Weights of a small GPT-style language model, trained from scratch on English Wikipedia.
Size: 4 heads of 64, vocabulary 8192, 11.6M parameters.
Each number is 500 + 25 x the weight over its row's rms, rounded and kept within 0 to 999. Layers, rows and columns count from 0. Numbers have three digits each. The size before them is the row's rms in percent of the matrix's.

# layer 2 attention key, 256x256, rms 0.058, rows 154-196, columns 128-191
107:488485510484513498523529499496453553533527524494522506510526512536503483478459531497499462497517535450503488517521486476506509450469508503478494524515485471505487495518508526486458487476524520
102:495513498499517498531452462508497500525462485507474455473497533481493510502494487491490504544493458502534454510533544474526489544506513532440494505502484525506498511507467496518482541503462497
110:515505545489528493511481488500545478474471445478462461501506506519461467498446535479497508508538514505460498513497510475499508437551487480506510503491520485478475489523504570516527496456521491
102:488508506454503476538482474497513500525487522516529538511475535478526479527465481480495551473488527500501474477505498504536520483469520515512468556502479519473560495517520503500472540516531466
111:527481480482473530479486467439484448500482520520504538493483454474471539520527512446532528500473477475514510476566470521511498452491515503502499482472498500548495504520522505534483512497496561
106:464499482511509498493505466522498475482508535488496510476507515507505518495527480494507516540514470488490441539498471515504494531488521500496523492446497524479524503486528483489513472514475504
089:545519508475468508506481467534510505528478510499460505499499529485494523537523539487516474501467459542501475505452494493513497501547490461545521476494502487530506536464482507508504467463478512
089:525501509513481521481498522544452524515451489522483475527527519477490548498467553473484501497474502474476505495495507487503506495529538457487485491501472454527503495492503530497503512531466511
086:506470509525498484497502506469525449521507491514518513476474483513513475504505424513469475508465495471503517489510507530506513458475522511478493503515534494507489457488487474513516549523513494
079:473503527524542507491472482468493510521475507541547488471531531515503503453512508476458553472471474497474530480465486506520502518463519468491543477508461501492496480473501511519499476521471521
086:503522512475512479551518520533505491480496524539488491487468508476499495509513523519498521459523501489508528515511476482518454560473483477499500484509519511480458531504516501529503456494486491
094:469485501531522489449471447509502496535510520498514468503514496537477555496505533476444503500545508503545516513457500515509477509507525482454525476514492514524491472466476497553513473524439498
110:489536513501524508499457513534466537519477516488469472522516513506527507514491542522511456490459498498469504486472537529484494497547517509499501481509501484503465471496470517504470499520490544
089:522442477507523510514526491537496503492545487519468526496490482450504481487478481489472515490530504550527489493563463494510489479481490478517497486518453478517492507550490506453514537507479503
098:509497456495493495539466480484533538504504543506535513455487473444497535529541540506516499508499541533479507489520490483500518515521479521481483477568494527502529483500482469467522473515550503
105:527487470535481532449529488514550503486518485518494533474485510523509518493475459480470493516507494532528490539531476496506488502456470474509504469492472504514483506531490470483521513489514496
102:478454508490476509518456504531432513464528519529523512516499488484524482504470469439526528474479529535535482540483495464486481511523480494525513470500484505491540477514502488514455511483487518
107:519503474489493502467518497493544536495542510519505516492532451490509577502560526483467471472485528513544463477491469504530477503470487505503471539522485505510498500493501477499493480501509551
108:532514493474526466490497533499542493509499505492473473483502513546512478477502519546498489530487502492492527542529532534496525492454511525473510491493480548533511514457497488441492528514444462
096:493498474502505499474534489489476508486478501523515466534497470479468554522523507479465489490484507461472509460550479481507458412525511483497484431512480530533517481516464480462522501485511502
108:482485519509479499512487506503501464500508487524510495515523466518514465461513506479502569494499482523519483501506535556464475508464514527505511496507511515426505541479522483502490524517487502
115:541489512486499486540504534538496550532499528495474455510492541495485539480517485535539461468490483520493515534440508558494486538504524538459492513496535515520485514474513492465516492523454520
102:505488494510517501555486493509485484494520476481478488490462476515546447470483507546524520518481512473533497537489519498467468560518477537521481493505509495487500503516521510510496492508440482
088:484488497480498504476506456501493510522475510507521500505534523441471521535499483462469504481499438475435458465494469485508523493474493476490501478525529509537516495485500471498502467491527504
138:525494527445491522530455471540479540507514520472456486518533547524523457513453519464523516528486514493497474508520526505492520488549428529523497482492499451526492510505500512489480483456458520
097:490472507511503519517465502554480486516515500529503489523540516524523500527514498505533502525447518515518494516506529499479489514464514520490495474491482490487535515527508462548491476539448488
108:550453487517498513527500472492518531486520510517549470514525508498532451514514481491497483481490570533480522488520494492515525505514513499530485543540495483511491515507490510469483503501512485
113:502491498501504542491519477483490509522529530477470470506508512485530521518518450512488494548494463500481523501458477546516467488474497501517502474468505522519479497479523490471552465548499503
108:481479492528468523526501529494468505460477447482500476507514478517482479496478517541494518492480468517487518476510481497458495467465522500494552574511497514517526504547493473465514486470529544
107:506506472482462518498492516509512503509472519504481486517497490472513498478533507488511499480489510545554523509478512498530493522505482518456468488488467513520553508504530493546518472479509481
109:457487500516459501533506497505521511488482489509530433482520502500487465536474508502511473482503533468514515491497504508444510465487504502507473514445473548497489512503492485557479514477463457
109:489471485455438472576485516534529489484501543510516515517503479519516496502535484536519457487475438494529489515464474521494498573472509537501497534521481473493492549508475437498505472533511527
104:503546484492552456506465543517509464450488540534502525488452478477545512532540491481525488527505525501495480476487504491501481462491526523451520531524503508500529522499491465512494485543548513
107:467538517468515559505494462478531547490509494519532469507464529525461503526457469499491527534534550470501539515466509501466480494481519492472436461527484521518493492510465482538499528450490510
107:508470457464527504518483532493506500508499491509467526488501470507508516509509476518503505505518486500484451503456479504500567488528477515467533486535487500495529524511480515459556528509504483
106:505531474505508520530523530464524518483497507479535471504476459559492499486474482498521529489498518479490492518505499482459562465463500528448496482516517483543547538492483480502529513494505496
107:520504527486487476507527499517487533495472504482452496511558520473477557479476520485505514477487469463495438515491487473531440463513500525470470531441505472518509456483499508510519512500536527
106:522472491516479470498514507504487524499515489490521558505476493495515501486539500507503502498491515544558518514503496546502482538488480541524488524481501481467495524471517512473522496489503511
098:517494469493493527483519526544541547472503502507471530525496485507500460507484496518510454519511460467483490492516522490531519484540510512523468473481467504531504505570480494455502497501453487
071:529483534477510477517495514509524511500472544515479526490512500512464482496520536516514503510536519477491535515488499492505476505532488517513501527537526502508509460563471506488578480529518478
087:500492491522465510445491484479537534497534518513507523556559527536475500505514493507492531495519489535510457464511507508530516519489473496480504492514474503526490487501469499475479499502504530
092:471499496493478533491509504494492478464476495517530539471491503466456500429506487541520512476506469418497492533511471531475473556523523444495491513513542504471513488488503465504518454529500519
102:463458468487492501482535501483507513512474519475502514487509514495515529516469523500508486474502442485478480514513505491504528516457487503488506526507505486521508484534435494500497485545517519
# layer 2 attention query, 256x256, rms 0.0598, rows 155-197, columns 128-191
098:521541479487492478459528507537484497486479504498487481513530557520508500555475486519503515522506479526491538502525488503516539473491478500460530499476492530519491490499492485431554475501496486
108:517490510507520523484504500583470450529483486510509531501505488462473499503485511464539515474482520522465506473531498503482518492454469490518508491490529535521478485486489478494505521527460476
099:550545522512490491492497482493472448466491476493491499531559489543516490487507492506520520536498518513519521487508504489490523500514494499506537517482501513525539505487513486513503490462518456
107:521532514501531496487473498497440510487481471516474474478471480480523480471524500499502508488533489474517481511523495515507480499489493555459477478505491479508526531494518531481496553465523544
106:425490446514469500478497507518525452494447484486533487539506501541485529480500495482514522532503492496534501504500512489466479483573483525468471476484474487507492476496509554502547529519526498
118:496465491476532509503500542507524491518464487460488479504460506488514446491490514523486512496484504475510487502468496535511472483530500541484509532438535493509507488499504517554481530504489516
105:469456516475527497522494499514539475509499523451483491494475511511491435496512486507504501513463545488524474493437507535475463522536478525507451545432560528533522499481515519516466498493518478
083:525507492537540485501521497488485506485491515556493508483498446483486543450477500485500507505524490519527522494553485486542543519463494488486466476521443513533535528526508507445535491528453483
093:510515480489472482529480497542469517461492505534500535485485505489493519468465498497539450523460474495504537478543519498483525496501485513473522462509481510476516491525476512498535535469469494
086:501520520506487507514499563518485505483494497525483548510514481533522508469484511505488465492506496478464469465494527507511525520451485514557503470482489507494497453505511519462492547496475500
100:532545513530502478530518499497492512481584486507538495509512506498496520502534511507474454510504472501482503500520500483524476525487475505488515468532474510448483479533489514491505522492532515
105:449474514537445490460499523486504525540476527547518473477485525510486547514471520487502511540509531506543500507489494499482485477504520529468484502506529491510504510486494475508457527472486500
096:466500490477488530476467517516543490530482545518511464522471467506478545557525513497527490483466487475508453560440475498478492514552519499504469505476545522495513476505535483532455506520463480
094:499462486488492513530521492502510542532545502526527478520512502555502541522520455537489476511513478451483500534457485531509498521481525472508485445523503507478497500477550500515496526537429512
096:472466486507487534486496478469521481490482503534497477471527496492472530508543479510542474448485463454480482569526487530463480519530519502481529484448516527472519468520488496542500483519457533
109:473519537491483516550500527515509518507520519528477507549519499485493498511504489536511503496496474479510476481515503520496472508450502482483472511527507489484500512502540500502468535501457524
098:547471493532533486469488481489512523524499510552490512522503428475460510502514507503506500465514515467509476536471537496510476506538491513503472459505542501512505438492508499530457454495462505
105:514475520516499507517488469472509488492494522529504498478491439499494574545525468530510458482490432537495449499486466532513486506517494526497517487463503509494473501526488477504548499454468505
091:489474485501513502473529541483477463492527483454551466502544478496512516472539514501459526525502537500529555524482487486500462496497516468511476485532507512509562506466508536504494499524497466
098:524548462472444526489473459501473497491450515500472532515497518482497503539529493481542533520487504533528501481525524486523470456481486459514494482478507508488503502491527507526509482512561490
106:482514436522478491529501484476519528492523539506520489479535436506504586541515506503487450488495540507519468542480526531535506525474489518512533520524525476522489505500525484474508486505516492
101:494598527514502507493473507532476509500491478449523527517505519496525490512502487529483512543522553497529533515507523473463470478506484511517514525505521458504494488520521509519536499492570423
091:485497467463514486521499498479519472478505524513531495509487471513483499490470525522504527472522504492495482532505486525494476503505516496491458526484482533500534469500489501493532451516454510
087:532509528475518504515480466490557486489510499513519469498490549507478491548470520477483518533511548503456498520513504514500519518544507501481501489528489476530526497470492483546537479488492535
091:503536473488498480489482523544534492487509511501494489527500498538507485531505522550465508509501525473498514542471475493493521469540486467505489511513458514500537500512498509461502528476484506
105:499513535507506510597509487523489533529517516527513478518538498487511520497522498506503506471465505488467486509506499474498493483487493484488515554490490514492519499504562484470500520529474501
104:499503459450461511509521434541542477506486503501532465480469470501473532499479517483523480519504434491482474541487492489492496476493484490468475491505501515486482514523495498516513514513505486
098:485495517499478537482503485488500474513485493471459494532520506486490534480517502476506471447537473474464508484514422483542517490481493469502493505481493481539490483507499546447542498497496565
109:514490493515564482540478519509477482498503511464471501524537470491494542497506502484468441487460488499506474548465482505515421481545458513498489481498500549523526480484489471494503519489494519
105:541504517515527549547493504490489528524500532481484482547485488483495460470515489542525514499548491476452497532509482509514534467464506464511537581502500498489494518487507487419470527508506503
107:497495477483486503532487512471519503524507498503503494537478494527482515522512524524517495501521495491485476511489489489512557484522528491482510460497444485487521517507516501489519510503543524
102:533492498520514482484469498501505475545479501515511493489524504530518492456503462515524489509471526520532486495447511499544503565533509478481494509481439500477496492488541476495522514489479458
101:490479495530498485537477527476503501469529503536454495485482504509502482473476488515534478513474483529532537482498494502510503536464513486493484477436536480516540526522499512472544528474491479
104:524486493518509492479483489501502488512496508529505502510519568518513490514499468504514498467497454536518520528483493504500498544531515489471472499480464533476531485467467539531504518491500465
102:490477527496477508514493471458521502510509513511536541530473526471472519489532464505493490489518475487510524527456512507513490519496510497456446475505511511496504495523501485472549494534482518
103:515470476500475501464517514566462486505509489512489510522464462469515491467566567504507506505526532489502488544495490550519531535531493509507495521505487520541512460462517513474505522488500521
102:476471490498486484476499510504505531511465481516510489527543488591492540465496525476502495487471510524516489485482520474494504510494498519504483506489476515463477516549462500489510509507528472
100:513484505490506492529515536515523470499506494492529482453398483481484457471511497509534513484531513491501456498510486511513489492490474536498459514501510484471524496514496498527523470532519477
082:523500475482499498505486523482482498525515504499503489477465494493494493514502461502520481514503527500498446554496540488509541484498463514490462548486470493487510519535505530524486541470513472
098:510470553466501492507513504462486465504563504493490492502529551508491513470520513484474567522522456484553523489455482503506509520485528502552505445488494518474471527472515486498519425481531489
105:488483531498516500522485512486519491522485499485514485494494512512531495480527445500460473514534516496541507477480487510530472523458487515512483497528462477480502532536455463515575503501519511
113:526537516518458490518476510538510459479508516534476471496493484497496513516480493496542477494472512508555483547528492492478499507529508513480490523495521517498554505489505521502506504480452532
102:517448478497513512477527481449489521518509481464486499484488531485516502495491493488456515516574506503529540472491488476506488504503495508527467459509492512499469496488456463475531472489566488
# layer 2 attention value, 256x256, rms 0.0469, rows 128-191, columns 128-191
103:522479489478534556474491484462527498510473513489521477530480481517487517490485508539540506441522540505457490453486482510486515457494511495480467494523467506489568490510541520517522557479523461
098:505472498560500541458476460492512510535513502483577495483526529489491488484482501481471516502532523461464528525514501542481492467507488514459494522495504508550499525510499477498468426481499494
100:487496491495488526519496515493493492519474500514469516486516502479451469493445520493541478478488477473488520511517486518501508472481494467512484448444504526514504471520529539493495446525514454
103:461501519499527472502504470501461515486497488476490485486479519524496506494487517525475476497500498463553555541522509534525496488511498500483477492501512507504472528484503524528525496470510513
109:540534513499519487496510503500469502492545498494520496513457499521515529506543443512546501488511540503506471524528492516527488561469531472522461496466530503488463502483521471543525525538497431
106:457497486496506489490511535480480443469495509484538500546518515471485564530509507483545510487493512467472503488500492528525514499481475517487550513457513538467458498446515463493553473506528435
111:464556567473478546523484466516487487482514472491511489505451502487490516451491419477520519488506488508504526527500496495513503480508495517487470481443489494494504503466550534500547504493514494
107:455476500490539533499504522546447529466553510504524507504466516523495458504491479530478484484509532500521452519528500504502492537501501491470557413532522499510503500484502481476481461514489469
106:458491566534496487491496476477487480506496490518492471488519485575512520575505548491555488523523527519517504504465479532498475451483504509507490463516508530500495501509492506466476504474506521
111:539492499515501434504517514514452502490489491506493551456496477464493504535506494477524536498496508496529517495501502482521457501514518503508494468499517481481489498503486510474534517457582494
114:485505472476479502496449473466492481496440499506502510494455516521540480524485535505559512510514476526493497505523484475460484540490482508488482532534525508517519522539429466523515482489486521
100:508578480541523497481493496498507520495490503523462439511500540563497539495483512467520508504491536513505503501513463498495493480499518484492500476501555511497469439469497472523475476512490493
105:472493546501534506526500479475523521469482499480487487510503511515524561486489444521506496515455508471457498478481470515563545501539506490494515492488484487513499459477515477447488536508522477
098:490479493529497528438513520490491476482506488483524532480474488528473533538473525518501511454493545491481512547489492509511517498496483509531477481526496512501471504460519516551528472508541524
101:520461493482507508498510547493487481524509485502502520542540510460485517518463520514479548491499539468503473487543498528517526519509537516534508509513532512500446502468504506464504499562504483
107:522477483536497503521512486538509494465551484537543489483502502460516533530500505465562458467478539495512468503558513519512483453524493524483495517568505466485507523520491509497534519500532485
099:528496502534520522534519490472480514492495507494537450477526522529540453490439498493452483498490506482527540491447492528495534519544485533471484507469490463483501560441498509427493484506496511
096:477498519497485503443521468437511507492490477517523522470473500510511488511452517497518480494514503503506541528481507498524487490527506500504506527487495467510511444535537534491488530491462505
103:527534499517524473512460513494472486465478493500449474516515529493494493529477505501498479486499506533503512495499507517468485499486486497467492515474498533495484506497486522500506463486548497
096:476488488463517503484536505476500521518519488508547479499507511522504456491508485511523507527490486508475512561495456493518483528552531474514524538498496477461501515513505492482483492464527473
103:528516492477494511492492526481512511495478509524479504532513526491520514556457498497499491487486467499479503450526540465480427544461523470499471513463489508489479488515515517519494452521461505
099:488496492531539515490502490559503549490557517517470485514473532503487507485534523488570536501517483522489520537506521482486483455472490511524494483490489520521508429485500497516493484532503481
102:504475444468532476517514515492484509528494504506504536500525458491498476522458549448496520482466516514497505506487498495537463551496497515475474470503507471449457444498524507484531496502489502
102:507502533491511455441497478512564481526526484521561532497463495479484492474521534504528544486448532510518513518514476486488483501479483490513513514483473510516489487510458474496488498558463500
105:515545484492492500524510469486515460479451499495508476491493481498464499510494537516481506473484516479500525489544512509480493523486556521511427492500496509494504545488470513551526483472533474
111:543520471511493503463476501489512494543569512487501436496470506528510467488507470495480479481485475523494486505454491474467513457487506511497522481516493509517517502478543518510485533477515517
108:507549482521496495485531462500492514537509496461546501520486465502532504482551465478494485520506532501497488493538531538484474465481505516487525516493506495471502520492498484491423506481497537
104:499436524443530481468519462506518469477505509555455531560516447458475491485491526490471478488485515509478508520526477502480480542486521477528511470520515483512512516483506513507506476484460524
107:540491492520488476500478465494513462480492539450502438471490493463476505469499458542517513506516494534508425541492513491475524490476492524513531488490525501500523540505500517540537489495473541
102:436491512529512547504541501557497529501498517514522516507467497435502527415485503497472506505545480529500484504498466510472514524498483490492473527531474503515500490478522483513481485501489533
113:543501491497471499476487482492494500480494496515479508488475489487453519506473468501550506494550570490453475540513512466512486521530514516492507500513502505509530514551470498553494490508467488
100:470505478518493502500522504528485508555487524499481504553477515476533478473526482504484478515512524479518486451462499481456532522516533486504532504510488485517515519526506454489507522483441504
105:483495529493527537481518472537489481523484466468512500471494476500527543538467494488511486513499493498492509529526486477483488499494515520491508513524515461497530535466490505496519426479525528
111:538468464521552513422520532477497524447500475525485494493498485523499520487486511500493460485522535517482500514475502456480511515499522484482434508478446491505523510520476500517482493482443496
106:499504484501540496541519493505527545530551511504471524503516497446534484486568465531537490514487521485519524492518503524531466524513525485523476473512507471526485510530481524499479437496507499
108:513497533525500509491469513488501556487495506520466457507531509496502515455464538491478458472505465520455488485488490504495534502494530487490495488495457510506480463492471567523460458518530491
094:497486517569459460510476523526461490541500507513557494493497518441492552518475483479485481500509531477512481456522486553498502491523472456498480535512491479487540508499507513499488489508488501
103:496483534477491508495479495446488540502484518484447474525510450502491521493502489520490503509495498529513458509548486503546527495520504494510497520498493503540530487516441481486501521513541510
103:557495522487491446512502466486504478481502476541518525478517498564468533504488546485483524537532468505518524551497479529510475455460483493520497489463483496485474494524509504456490502507495542
105:572484506453509526495506515490516489498447493471513475503484514502499500476507483475500518495453534484515460485518468484505526477488487500520515505464457505460468516528489495523532471517521502
111:483495499515462480560499531498510534488484496513470463483529506569477463487492492488511483472496493479504515500526512527515520478483492524489488500523485481449485484493445463507519470477525499
102:481521494481498509468502462470489554492456516504463543471530529494523560514481494491523508492480492524507514488481493521468475490451493543509503506559513487509514496508514478504522484491516485
109:510490473484517499462478524555486508504496487493547557470492521534512505516499521485491460483510452504460506458486495494464466515505522504474440520540419462447494489502496499498529479514484492
109:564528478515496512513514458493503500462508511484513464501536496499508539496484504538508473499527491499463529503495504521520549492511498498506485503493458511507528457485508532502514530510463517
109:494507499541467505524498478512453502515478502522530442463517520476496482565526509511516472503522514469476505503502500536512528535508492498530482546508530484481474483491529508516488464483517503
098:470457522470481496544508490472543447542442499509509504497493486502497500518472462458466497486535459499488460482499513453541500469495486487478498547490515510497531505508542498506529508480489478
104:492520479515507516496539506477507507505507485502476452497537499522493468471505508457476507499527475475449483504468516520538521569573501492472534454489534504497510480473507481494517508507492442
106:453507514507506508523513436475491464572482469488463509523541493508496485466517495478533566516490510480474467524507488466460484509504496508486502495487496502507523516493495516502456527514481492
118:497456462483477560456522512544499483463515494516484491471499515515488465521467520482557515495538512484532474530483498519454506496446521495508474515507487505460526555516506480509538517509463543
110:510551475550495465507508497518456528526502467484512498490510470475503506510519504531526533505506496508469515533514506469489510493504525497496491517520482493535518507535546553497555533504443518
112:498546549506452534453522457518527547492466493499534510488477467464471507484480504511514476479496481514481497527495506506516485521473472459508474474481515489531456462504472481534418534519477534
102:510524513507540492516514505508542487495507466535514498524450519501488442449497468525455510477474543505545505534495492473506478507475508504548486471500474536481490519512507498522483468461452524
096:480512465456531521553515485498478515464511522438481490515537475544512516504514455508483527475498456478487483475486481463510558446429508499518521504484448472479516494468522515496520560466532519
101:462518504506558517442515523476521526476484483491494474526480479483511511466531501494454475457525568504508496538504508528516471580484540467485522477503478521454491541501528456556479493506490498
101:531510519540515502545474516455530511495504474499513462517473500510514516483528489524448510479520552516546466491464524494503465476549493520505549507525506524539501493477454494511572498486527497
093:476444522543500496470520457504509520469491488504475476470494475515508491451450496464520515535500496490479441530500502456484467554491517526529493498498504520491493494511530485546481454512439514
103:493517442505462542483475509464512499487479510491488486469466553521518485523509474512523468487539462538471516513462475543486517464516530514486503517511501499499506500500545526462506450506506493
100:536475498482484532486548440511513512520487499511515529576506490513508474501488511495527557486503505515522537528542503494512463556541474477523518527483523472517482524523510512531491503467505514
106:552499451472539507470487479496494510512469493499468537515512484461492482497479440485525478531505546499550490513464522531457509524523498526512531489505484505529518473491536516511471478500505483
104:462464547504506475461487484467477538468500466519469530496500463518494501488504565527456522501466470508505563473481529459489500521464497478483506476532469515479489497529466494483475457499452499
097:460519488474547482502514545476461443521581497464499507480481522485502482500492493506445539517509491490535495524478499500484494537533490518480465461514519493497502465506533457504471526500564469
101:490485535517487495495525509555492528453494522497483515539479471481517503513490513492536492499467483481474509495522528470483490497507502527503563553517477488494528493513532506484491525505485519
104:495486481483504470543518453494467538522462486500524512470500460485538494494481499513436549492532492478510525546471506526521508525504489511493508525535458499483514481498497504514516516520483507
108:513519491513473492475482537530508503517510499484536502481477489438457511519497497509492504501500507517553504519518521486512500492518511469474470474535517508457491508527503507518446518520529531
# layer 2 attention output (transposed), 256x256, rms 0.0393, rows 128-191, columns 128-191
099:530494496491487497505491529516492530481521510499525517512476459465464479462496508501486426493490479464525483542481505493519496490543459499548512472471505516514474544491520564486505528518511528
108:511505484506475494467544519534465493456477497508513511514518468512514508505509485504511522502475509519485574464526467523529487500491502490557513470523450486463485442488485527498528525501533448
101:471505472508436484485468514490497510520531477490567511506505466511487507474501474465468460501488509525512492503475479497535491473508480531558506510536554459485512494485517547553516505564498500
098:556527532494487493492513491501520513526486474534494511462495457546562486489539499497502512510510543518453501476509560503494508570495473518511523496492495526511510472497488513486511492513470498
108:455514487516531480522478475481501495511516509476473473474499499470476487502462466440522517481503501491468509525481531492466526481435509481487451530504573469504513504515492487524500500502472524
115:501494485522493493513475499501459506514481483510487500477492497520483513485490524473479514533517519513458499482522504498464476483529481440449493530484474492510527459510464492552501502489470488
124:518489516490477433527503493475504517467496471506515518498479503512484454443498502486510543530523494517501486489516499490496482548507476518527535464492514481503518492482457498502532473493514491
113:495520509483490500505447494496494475505501528549560474504470473478472488517480512488528497520500480491517490513507485509513532490509497480468453553470514477561489484517475532543516503487432526
114:469519511524469492460523542513457481498498496506468482495517511489552480511547471500486531474466516495504536533574518489505489535504465542491496506490478452514540533462498517508505469505524491
113:467512493497516515531442452504540468509484501515466482507505493486475554487496500525537481498479495476491476487448518510478483498536510527461524500479503517546520482506501516557481507485425464
122:502475488495490498515475473450502518488494483487503491507515493484501534538480477540488493477459497532485488460505495546489497483490508524517568508500526497513498494535561537502506458499516509
104:479504500518495514499527459492502492507535556470487479486493443517499527525501538507490514450477527513466492491443505493488452512486549513545476510504501562511480478518506474486517484494496485
106:503490475506474496481518519512458480505520502501538493495510512517535461470527551498494475474500494484517505508516519475472477528528523477469504494516463534523464525475500536477515488480522521
106:510492493507497453510490476503512512530500495524539481505522454512478489468505458514457497516497497509508490506518511519492491546490488524536528516496487493509509515538539534510497539503482465
099:493520506558485445445465530519474557525513491498477476473489487515504528485511461513500487500489497512514537477515455505502473491480530479509472461495509514492549545551477483547541504499526505
107:529499505535492516516454494519513480509525517445504491469510510488480516505500482503470478537540484558487505493498510523539490490469502492457521485517468480470487496511525469471499571486506531
098:552489523547540469461490482492505556473488475533476499508537509518491501483509508554506507500527510528522495489501515496496499544489531472489489495471467579531530499485491472487595472491497487
100:515476506504497501528471503476481524446513474502487469496522517504522485473452450510512548491516530518493485504518486503528515491465503510472499487499476503487450560501481536500487494530536481
121:531469523499484515516504465482534499487499488544505486502482500490477531518554496474548507495488518475479506480493537515489495504494550501507509515474481482504525490517511519490524509491519496
093:464449513530537460538483520474483518510480497516484483476467459457483531551453495510522535446507512501518532496490492481494539478498515521485508468476487482475490491518534525466502534492524447
101:470465511514538470486528489437504486489462482500478480516483473519466507498468481476501475495483490527529492475515498524464512478508499503499486467485558515470465501493474473515494483542511510
097:453514458492486512468510473509496466510502498466533517460498479483530505519518468492474478514527520539475501470513462506484499491496499481495511503492484461519509511483502501503491505494501491
101:460486485493498480504455478491514522485468530472540471505489449509468492483548524536505467502538472572508467493492470462497510453508505481524490466505511474472465522505450505505515515522475501
097:488485491499484511547521509478454515496504522443453465509510490486533516517483514535500482462493436483485470494470499481498534492548489513515530503501518504475473532540513496477440505537469510
103:471502527519504468546431516504485521486554517528494504501510516520483514498495517491508449510510446477488509500479490506501512497467512520489556497507519493507541513518524502511487502499480496
110:481487489518478501508506533493495500449466486497525512521480473479483443514472526487482528493494545495507472522503482503500482499499480472494534515456523478521516471479470519555533464507486486
109:483465494495548492541526470523482498476515489541477475519498497516514507490510521502540537495536506483456473491534501463492483500495508524449467502495491544524469484499465475474494489489489504
102:478511483481484469458510525464514537517519513512533484463496491496465492502493446492506527504492476524538486502506473468558487472521541556515486466511490514488504564496480490456454515493502505
103:523538533489486519514519552548459487465515478516505467517506473497505507483493478466528494514513521453480518487501496464527474507472496503524497512507484486546514480490512558522472500550540528
096:546529487491480500483524504496481482530491482481534498489457488491482466520469519545491501479513525487503500529529523500502546473477498470488495464529528510493457478466498529480533501489482473
117:490535500472501538479456491482482476493555494481531494535517504457480510467491480480511498480465490489502528480494474533519504437436509499505502514520515483531518536498505549532466477532509538
107:495500505479503530511480516516517522479491536499499527498471505491522518502513505529478497456494487523507487501512477511495477478498508510484489502553477495489498518506538505484537497493545499
109:525497478502545473530515499519494513459512493524485507532519520523512475532528493515512519563519497483503491490509505497508477541550455485454504505543488525467508480505463507519513516526486517
118:462544504501514506523513527543523532537524539521532471532507514490515509489517481516494492481494456448521520532560495523488500507478509511455507512468450492498474507491501533510497524513533487
113:493550492520486514466475511488470481537531444499504490479545466503479490507479544456516487513538471502482508441486492510511509500512490519501504520501482505533513509522521500486503488499487519
131:498510510462501499526453522474517517515535503535502533486453513486470503496520505473524436499519482494528458499463535480492506494517488495521506496494529513505513556507479495496500511486528524
098:504452542452496534551524474525488507504491542504455492476488477482507508519518457467483506472535480476542536541471529496504475491534502508507509507501524523506493467506475524540511524503508462
121:516525489534505503462475542475509513554541491486485497523493499522513542534540522491532469488478542449490503477490520476530500503512494543492488486509516488503472507506522521499473501513518523
110:476474507516477464483530521532517501504449507490466471473530502528525445511480450520492498525470547492541521466508519478534473522552488561512520517472485484488492515497527499501482504505472451
103:487507522518531499552524479529462514537526517533460475561487485495497556516532464533457459483508495460510536492501480474516470490545480503480470502499508477469490494510533536506468546503496496
111:471473526467522526483492478503531496493531487498504524510484470493485524525511520508477506505529482487513543485489525529489473518483524508500504535475493494488509480548517492535508485516475500
104:518541522508505503494474489495503451490523502487493496492521497478452523521493470455512508496506499524483500499493498498515460528507512499526487457517491518543483493489485522443488518505522504
108:454520509518538472514497493479499490538501540470497511518524494459460502492446483486507457501503517573525492523496504541492473467509495476456515484477517489439450504517485462532479539495475469
112:507510462480479515521510493502495502532507487502514489537501524482479466468453510496500477463485510504525465508469495505483505501477513495458486557510504542520468530508488513499497478485446490
104:461470478494528533531448491501456469500500508501466510489535484506531531509468501475526522507553493503510506476456502503472488526473492448491511528512468520493504467514517488523501502500500486
092:487475507502492517526570512498495478480514451494510499459499528464508515532454489502483495501521513527541531518500493542484525487436514519480489449477525472505504464473514492504482531515482481
105:463509526503495514519498513525513516544531494518507488537442479498487527474517530517515498519507519471511536505494535474527510458490504470484496485531461527496469520507524529530505520510530500
096:469488484477487520496479472504463548522511511501459498500462497487527494557490489524486543528458514495510511481513480512524493467519528487485539495503506501541482496495541522488451504512537513
124:468505503471503498520505505534524502457466535507541516477541504472466499519473465511451520520461478536530489495538484527477473487487483494502499516482487474516494515507544501532509500525469474
113:524579460500476509474487508538503495497468512512505515506498486481523496457530476479509470523464549496504496493488515512509551515518496512474504482533520500536466498444497509534463459540466501
115:462501502459509499498482493496450458489510472488478500540543549502521472448448452489513526506516505519482526504517478466536484505509467519532468491503544488491474515470439520498496477477530528
106:497477529479512468514550459512509524454487500526526492484474456529534474512525522521484547521510466521493480484558536528462538548481502529527521539482463491509503483512470523478510488524492478
100:516506506538566496484505524521502471510504504522533514468510513484494483516538492470506456512527531478532477473549482489518491525528501528460502480481535471524518512475514506473502489480478501
112:537536495511494498525451493450503548525535503516498486508492501469500507492503527494513480493526486495507453490496488487483526490465454497490513506495533505540481546525494503511545508484452538
111:527524508511539537527481456517526525498502489546476478486503539452472557498500483506492469493471510452516498508485521546476515486460504494471516488482521546552560541530495508497491532492472510
099:465520489497540491478471472505510502493516463523551468487495501509487519513464432527517528474496480532498528483547524488518496489451520531517467510502491457476525532506509550481488521534544539
110:527513499506501466529524479509504521511471499536540500495496470468490524496526502490503543544482484495519496510545508543519501504453520514501523542512467463502499453521566506511508514526548463
112:494478485498497453523505472481489526492488454515544492500458512524462496474480497489530502528493503529499486463515544532461584465518481513458502502539507526480489533509543485457479482546484475
107:510513507499504478563525513492499510490499518522525480516469441483496568540514527469508495495506506494499457491484474473559486468503508531513484555503501505490459479512475506524493501519521540
114:502482434508498468480515525508554488518494517509508486489486504535486461495470462511484487476465473498507477475522512542502512543542481517532520536453516549486505502490500504483501509488466470
107:476468513521461463480530504491532531499464533473509525477477461508506508534517507516514529527504500521484519508553511504490527530467511474554526506498484470499519439483496454486541485503502516
109:493521449536539492479471486498445472500475488519504508502493531498495555482478493511442481509491491522500527520489483538470483475563506464482503489467507504483522504497466519483493446482550503
109:533548487506519521540463451514529454516533505517510482505520502460529497526480529512509483517577503507539494457439504531472528491462488492462492501514501527483500514497484486484496468497471507
106:500493540476453463526550527512552515496473500476489515505489490470460481444499494482525559550496485514473516502476482498513517503479469520546511491472540489484508499470522471539510483514448480